config.yaml
hidden_size: 96
intermediate_size: 768
hidden_act: "quick_gelu"
norm_eps: 1e-05
positions: "rope"
rope_fraction: 1.0
tie_word_embeddings: false
init_std_qkv: 0.0576
init_std_up: 0.0576
optimizer: "soap_variant"
learning_rate: 0.00857
lr_head: 0.0128
max_grad_norm: 1.0
warmup_steps: 200
dataset: "wikipedia_en"
Each number is 128 + 24 x the weight over its row's rms, rounded and kept within 0 to 255. Layers, rows and columns count from 0. Numbers have three digits each. The size before them is the row's rms in percent of the matrix's.

# layer 4 attention query, 96x96, rms 0.16, rows 72-95, columns 0-95
073:131145131155162142158116125145108152142120162146080120136122130133167130107103107161108147116125157134097097166131141095102138101153153142129142153109099079141116135080134127084106155127130152128097137100118137154096112145115132153100088125135185117121126159159101093142097192139156108152
082:133177181106158177111130092118129152155128090122175119125146133086130073096138111125107147126137144177123109155155127188145124142133170093092144116119151118116131133125112086136106107126109133121101128169099141133108123150140119159141121145104133184134149129120119164129152105160121123106
085:149153208096126152144117099119116119130178117101141167095114128154145124091177120125113142166084100127120137136139129164134122131104109114099153150149132115152086137116110112112110120108136123106086091143181137125123120146135127139178125131114146149105122123131141127127171166191143141117
077:150120121148103087137171160093132148099092134147089109082119089105090136125092116102118079159153149126147123121124148139114160125120104126082119117147121096138124095137177154125127138136122134126131092117149091145099119148122111134137148144123190119146105107151087170142146122175135113158
077:129133098121096115121156143111120087130100123114088122131139100170159170117123141161118119104139134130120115094109081146111110106091155145081136158081161158128144152138206106112147137125125087157122119144107174125115118115116116097151090107133142133143138161128158117150111140134138113179
094:184147172177117160146080123181140132123124095173071107141120117128080135094125111179129145117137110075092131140163099100113117100093114108122102132143121147157112145129123176149141158158135123123140138129122135122175124142142118110121130105134148121108115127113148134125106141135095097142
080:129105122147145108114109129141174121131098112177125136105117093132147120113156128129105143143160125104104094175101119133098103119125105154174136056145166139099159124130089142096116158085143164157118124172145154142137117142187126114111138146128136116106137119079105165127108110124147131116
080:107124101130123119138103117151165114110125120130123111133167124096114131169143125109162094153129157086073139143144141177145154115127149119124140133104105105148161174129126130115135141111140118163101116114107129046130104151125109167152107125169133129128168081087131087149146137093126096135
078:122118149146111102131172111066142122119122104119119104095141152104161102106125150116118152118142130169115135119108110144167174121135196140168114106085150104091158135115142112131098169116104097105126100153120160142104124100130139112141112145141137138134103100124082149094110144145151129072
089:107140138129129122138147112132131128115113125140086120154124118127194073176141124131157118099084059155094147115105086125142141104113137115081061141160164106107123140124111109145128119092118133131116095091111122125134145120132113113121124128164149104132174106077124126118131145129154101135
084:122121119092118153123083148161136129123154154147092144131134118148100134073099117137130143132133161157120111124105081153117140113095147138098148149147095094132148137127181116191142109146097085172132149123101100116144131076097108151170136175132135132117111138111092157148122119125152113129
090:128105152170140094115140167104121100142157185134118100118163129119106145129117112129124142105127085132083105084111135148156135097110112124153188170135121151109109125141136136166123136124115133141139135068148107147100149130138124165152152136113176161078156143133143131130098158091135104150
059:093140136104124134158107096124118098120160071114103096100133163125133128153116116126114137175195177110083127134163154123145148149117183130157161132141147115111137166131129122118133156140173118127141159207089110124116127150120148133141097141131125120115108109125144102135110149123116126103
084:101125092149127098148130120165121060092092132127158130097151139134106156120111142148109123108144138102136163158119126110110107124160151168188144172121103137131132130155124161158123143131174129104125078158139161172131112109134137128076084107121117101123116103086127150133120154137135116135
080:128142134178082166142097140145121109135119138140137109129097090083092144147174137116143146148119126124120123144145108091109115116146157130176139095158184131110129125098121150158166129135132178143134119115101155130125123147150149130109096095154088129128155149170130141125154065135094140102
083:130129175120129129099164132153087113089141137178097143088124111173138110144134096142147108122139098126133134134110119153123150135110105110170093123125150105124122145110153103138149157144157097136135126070206164138134132092145108184139125134093122129122115160088159104109147116134120121114
083:127094128146147122150106134177098138155123103111104147164101164127153113135111088133173141191140133111149139114136128164122098149086139132128115160112182123122151125157141146144102115147132131141119176108119135129113139116144151081121110133155120080144107125096128124078097126121169144072
078:133125097129152106077182050110155144125116150092164097123125124151129156137108099147140117128075125156092120131153134078093127134129113124126168133121111114116138149091103153169115123169136129115096147128135114155136138185110137170125124135102124119127117150178158119118133116115119129103
101:146181167131128108075132127133107185127122140095109118125168120087144138133105116106121170118125163103114130103099095112142127145131134145107102131140128164143121149124154119108103141181132138141134114126117101143103113135144098138151133106148132180162125103145069105158141126106114091062
088:084144095116143137137162122118135111159129145086094118161113146139091168123139114149108106112117115114114147126138140155062131132123095145104151146163145135128166108132108131121112135158113135170168127127129155111054144157110122136118134112085161129148125159117148118127183119118081107088
090:116128101164136130096134113151145135123095104079154111102103089134183102106102173142137157150118142136144110107115110137149082149127134141149119128112098114108146108083110142163126171129138121153076141161126160084149109086098110172127132107123123112117150150130100093106126136159097153152
086:095108110142140117133128120099148073103132112122144138086076154112155123144138128134113139140149110130121107112141121132148150145122113142124108147131139111158133160124115161103122122106182125159134179098088095124134095072132089099116156173140118151146113102104115134205109130103146092145
091:133156128132175130164109118129119106062187103124160086107118152153157133099105132127105139145114076109153118117130139095113120147117172149141135114123128164130128133115136143144109146114158150139108137106093170150145160125111103115126140110149105140091152130192149114112133181129122109087
093:144143151125110106161111168115140118108113086118160151117150119137143155111150151131089090111112101110120113154133151175103095104149156136123116103138142103120148141163143143139141141112117133131145170138188098157121135175181144125161094119167149105129071124155144093116095139119116089137
# layer 4 attention key, 96x96, rms 0.17, rows 72-95, columns 0-95
090:097134085133104124130105141111119154121136152133111119147118088154122123129100127155089157131081153134103117147108159087187117115160149126117104141105085159131113130179138089129138116149126124122110160133115124133118145103158086123116114134124149088122060128137085094126089158113155154163
086:146079132135102095100110150096150145159108133114100091131084101096121138168102124126166132115140093123139111145086134112116145114151149155118114084094132076118174071082121140111085115126143136125105113095148147150104127143137115111123125119129131113174156091109113145137131131117147176130
083:133116098140142129093112134122100081134111133113115131126118079139132109115149137085112135112127094164151111133150102146096138138132159140148130181115122090111144125135127157125071092119120139155128186118109162151143133124123136062072113127161150145170129146128165143102095148163125142153
090:136123135085132096050129143150142149108162117069146084148112118123123124142129114138123118159067150137135152134090164099152181122121154146138116120161148171124159084127131116115110122134148154127122140101128117128105145134167093118127099106146130127134117121095106108127113114108105140069
095:131137133155121125130143096110138116126136086164092116146142127080160128149124119133113149157163114120132155139149142101151158186124159137169187123144127175148114140119155132197118138108140131095145121118138101117134102141121086136132105124118114116124084120103134100113136172083092083106
097:101128134140188095196150155139112113086125114157128155073122111109160086110119135111119138110138135121140153125149164142154122134139212130139147170124133166140182124096138104101094141102161126120117101117129143140119146139155086137145145109096130115096129134130125118140131136152129120115
094:126145145059127160132165104122157131148096133086127142129166178175126132147105114109162131170150125135164147135093125134127128163110126119096128153147154156110137151132164126151160122116136131146115108077126123116182088113100100162121109134121082167151137140137112159113144149097128121142
083:105141084148122129121115139121132164134148145138158145101093104126156108096109125183113136169152113111168096104149122085146089145121156128159132132143159088149114112089133143093130133116154109128127090073106130130100165112143133109132156140107124090080138119125087127104120115123143152072
090:145177064094105111111114147113127105124126152121141135148118115119116101119129093164117126113125110086141104116144089125146136125127108094109101126095111099179132115141130132123131151111121098091144116077136132189120123112134141131132156140181100092168157108143140169116149168095140160107
089:163119171144107137110184102148120128126124127172150117137150105125146120152155106129139152112174104115108121102098106122173077124176166150121119129179166125142126141162149127103159122134120104136177137155093136132168129107108102126137141074103133124129115125082168101145140108129120116126
084:111114136136191109095086136152115141100142121157133115127128104080166126140143152150163158139159125138091125096147147109124142119090112142113132085144102154137141097153102150089139158128167174175147086110121101141110127107173144134106135137181107111100132111119099140097128126116142106144
084:111132109166155135135151101120130125072151131158170102120144133104150128106095134192081093144135179131155120146137144128141094123152149099078125167144146142156160157129109129126121131155141099135119139145062146119159132126138145108137122118162109153104153137109119104075157138109141123135
117:094128105150152119116146120161105151106161160167114155145186182161149143145155134136125129150126130110098163134101159125117150144140143112136145127143162162129125180119141152143135163116166161150117133123120139136197085147135102131140095106111141121094158127114084118124133118108086096120
084:161115120152126123113094110080151158141111127073114117150117124082090082111095105130141136137097132127142071124130154121149089131138113134086095112113107091109132081148112112140095110112113165117150129122071127175125088130147142123120135102127143146112144102122134159113100150100158150109
083:154111091112118135154093141168115124113120154142132141137110102150139082140106079125156089153132133098142134149149103162118118119075134148128135108088095088107148130132176126159145088093111127148126098091131167124137139148117141154171116142103128124135122117093123104143147139183141107183
082:112143138106149133131121131124099147102149076161120104171124098154103121138101104114109110111076159173135136111135094112098105141152128128131146100146128157158125125108115144168163111136149129182115122114073075157146194131128133116096131112102101124113102110096126150144103131164129151117
084:124143157140118132116125122086101145131113091152112123151123144117198140132166117128099132097105068118112115161121101159172099129120112123127117126164121172137123175142120129091186138117120158111120145102144112197151085126123138142152126105159104163146110123099136130140104142127158130140
078:119136132101127139118100162108126096142154129132164114140132089148098097120168160120102095091148118109141105135114166135107137112105162128173130113094110159093112101119117115164149126088143094114094106201116170117143117147165137112116100087154129145109119184117142129103149147132131141116
089:105097075167147127145179141147145107131118127152124129130086170159145115115137167113105160144132126116131108098138170155140145177103143115129132148131145186105142109144102114087103141111107133110097087135159151139107114137115166165100112131116136086131116087153116113129109122097156169144
082:086099118104098144115136112159161162153129142145153136160117120132086098114149131138139087090153124111189150139095132140125082170144113185143158119150093140110126124177131111140112135147143162143158132141135156099117105142125134113107125132144144134128105161131147158098149094117122193145
089:161108179092128135123100146147130099135129087114148114148135139104122127089132133141106129115137098108110158109105092102130157123215075134199137139130118116107131152136138138133150120093131116110098143157179112151115137150108128102129149133142126126117183093146121137106133152107166130128
082:100143142131145163093143115130127127102125146133143088134131150080160147093143080123120126140147118111128123093126081178138122124128142091134094094103145094094089117124117126123058089150134177133135153127174151112129173104163136135149158112158136147153118118114140140139112114099088137130
091:164127100133176146145162115138080113124142154117163089140101133120158121144138108115127115111130175135112122132126125122173144098134141085161174154109100061142149118130108160148127143128061096116113134133176157174106137110127153114122116151118098134121149121133132145123097105171128136109
084:133145169146102111112166126100094161142108135129104152125137128145131112135155135130170083133106147104152139145135176060136117139110144162141117165112119163113070133116118136150091121154107103090139158108101082176173121145139125154108126125090139157138135113121102120131098131122171117127
# layer 4 attention value, 96x96, rms 0.2, rows 64-73, columns 0-95
103:120151123130131153096118121130154156133149154133104056145124116145112159120155090142120121110187130118086118148090119165114111127146112099106108134139112117119097177176109117113133097148138161120144173115133164118131121136171141063151087114115140158130140134133157099131126128122111110082
101:171128132085125098139134113112155102084142147079123105091156137105115127135092091126126160131147155115106093131154125093101142143127092130167138114133126086125130123127135164150116110080128132147111155185179137135114129138120147128141139140152106170121155086158151129110158184102132117144
084:103122145112102202127136134103108106146101085121127114175123170125129127179134144145135073134127141149141138140104135167143099148133135120154147096151180175119121154126108131153131167120152134166154156122156112134154141128135097130135140137151128155175115182163106114092154124130117128126
083:120139132125157146159178093146150137114135116097147151125147146123127142143122091082160153144136085131168100140128138180110159118118119125101156140131094151167130138114108122096150085099099122155127125187083130126098119149136116154096139081151110116098112089146131112149122142130163094100
084:126162117109082133132106103160111104089156154132095134151104119163096106132137132125129117099103139055094131173127150109112145101133148181110150158123098110126121127118154112180091127125123113116155093133150164127116155143124124117119115115085162149128133116155131078103142111123084156107
084:117116150091151146163125143117128104087145134163136133157165088136165122168140088174119141118133116100156116156115103134134123134151157118156122131093109102092138109105147070115118096141128125143135157115095121090158150122149144084107106127100145082180145155088108164129150111119130118109
096:127101121122130127171157136137128149117108110139131097067070090070139127133103117144148095131110141117099115120129144098106139108102121111138175151189133131149104156163117118137121141116132122083134152116119143157116134130168103173159151168147144086120160151132124112115136103157152115166
092:138089143081143127171114088149118159142122102121139133119140132115138134135142118115152145146084114181115099134103156120108116128168118106145149146094082066107133137102125139086089138111107145145148107151079177131132134155105138130112146120122120092114171092117176135106132133135138094157
091:142149153125149121131136107177123128122148117134147120147135154146161064136109117119132139145132148130139098133154137141144145140158141161117081160119157145086118116129124146089129121100117101084095115200131162137140137099094141140127147118118106100126159048151133148132163127124094168111
105:159088154095165131158180124132140133124120150115139142132115097102129161076114119111105164119144148124084117084122102080113142120117168102148125126146096086141140104119135088106142137139096135159143166184101159145100156141110104135101158142104125127100116122141164099160123154134130134122
# layer 4 attention output (transposed), 96x96, rms 0.254, rows 64-73, columns 0-95
099:177138137139120087105169168141128141098119125121139101131151107125061144149134133102092128091160075157131126150116142145142111126101129124114110107124156150161147156133121114142145083127148150153188142091095128147128137152159114108168139129109162126087149118137102119129097105121138102083
101:162106114106124126121117102113157077103127164099102140140108145127077108140163134126110129117145136115081095135139147119120188155098110087122137103159188104109111123156124128137123129162159117136155155185121132126091138176115137120180116166107116146126151148151140133113120134099108106126
076:122135136099133133119148106092120122114103149131162120111161169194139097147124130099111119128154131130140126157125081128145144168176109116119129134128132149138127114073142100114115167137158123129135141091112093109112145137155115213100117077133176143137128122094113138123160145160131147118
077:128104097153132127175188090149127119136124124113145121124140165102134156160148071111094135114131146107141129056171106108114140136156130102109133156164150099167133112123091153151117102127115106151098123119126149094184134171148159106151151131113117135138146105141125104130139158122121141151
075:118115065123119088147097132100123150088164144157112098131127103153118128130133117137137132101160148150131132166136188116131149155065155157136134107106131185128151152130145074164130120108156108153161125147141130140132150132129158106127160122148111152116137106158159082125108125141086129109
087:163165143120147092126102106138094117095137160111135117127118106119172139168113157107153114122089118131144121120111122139124114139151119123166147130143137102124109133101157118121123119127126151151125187124122070124126151131141110024108106107141143092077124141156134168111137118153153144153
091:111128115132092144135117126115106156135131152103139130090100122138151108123084111136149104074113151130114104090122105139093136116096142154145120096172122105145149123138102137139137131130163098074143105121126156139108154130093094154095108126127221100124117117101120153160097117161108140158
092:150103129101096139148115127174122145143183105138144118119130109116164153145149123121127103130123163123094124123140145105108172166140103071154134107110120066132111132118129171142122170135092168135157119122113159101153135156110104099120117109134176125112182112104099154121152143152114113158
082:120100122101102108123132128123108101122158100122134128088120161159181127144155164164129146133117119140120152152107101125143156110122207133147121144097179089068126157143099141134129119127150143136117117197123179118130128112093120124154149117115135126101143119134154115109151145103145114090
093:169127139095134153158115130141159089176105145121112122127112135094128177097110084136099149112133140082168129116106088116128156154153126126162147088135106114139121138178096137151163130130126132157146138138155198146104154154154120095090100117104126132138123119138153097127138118146093138144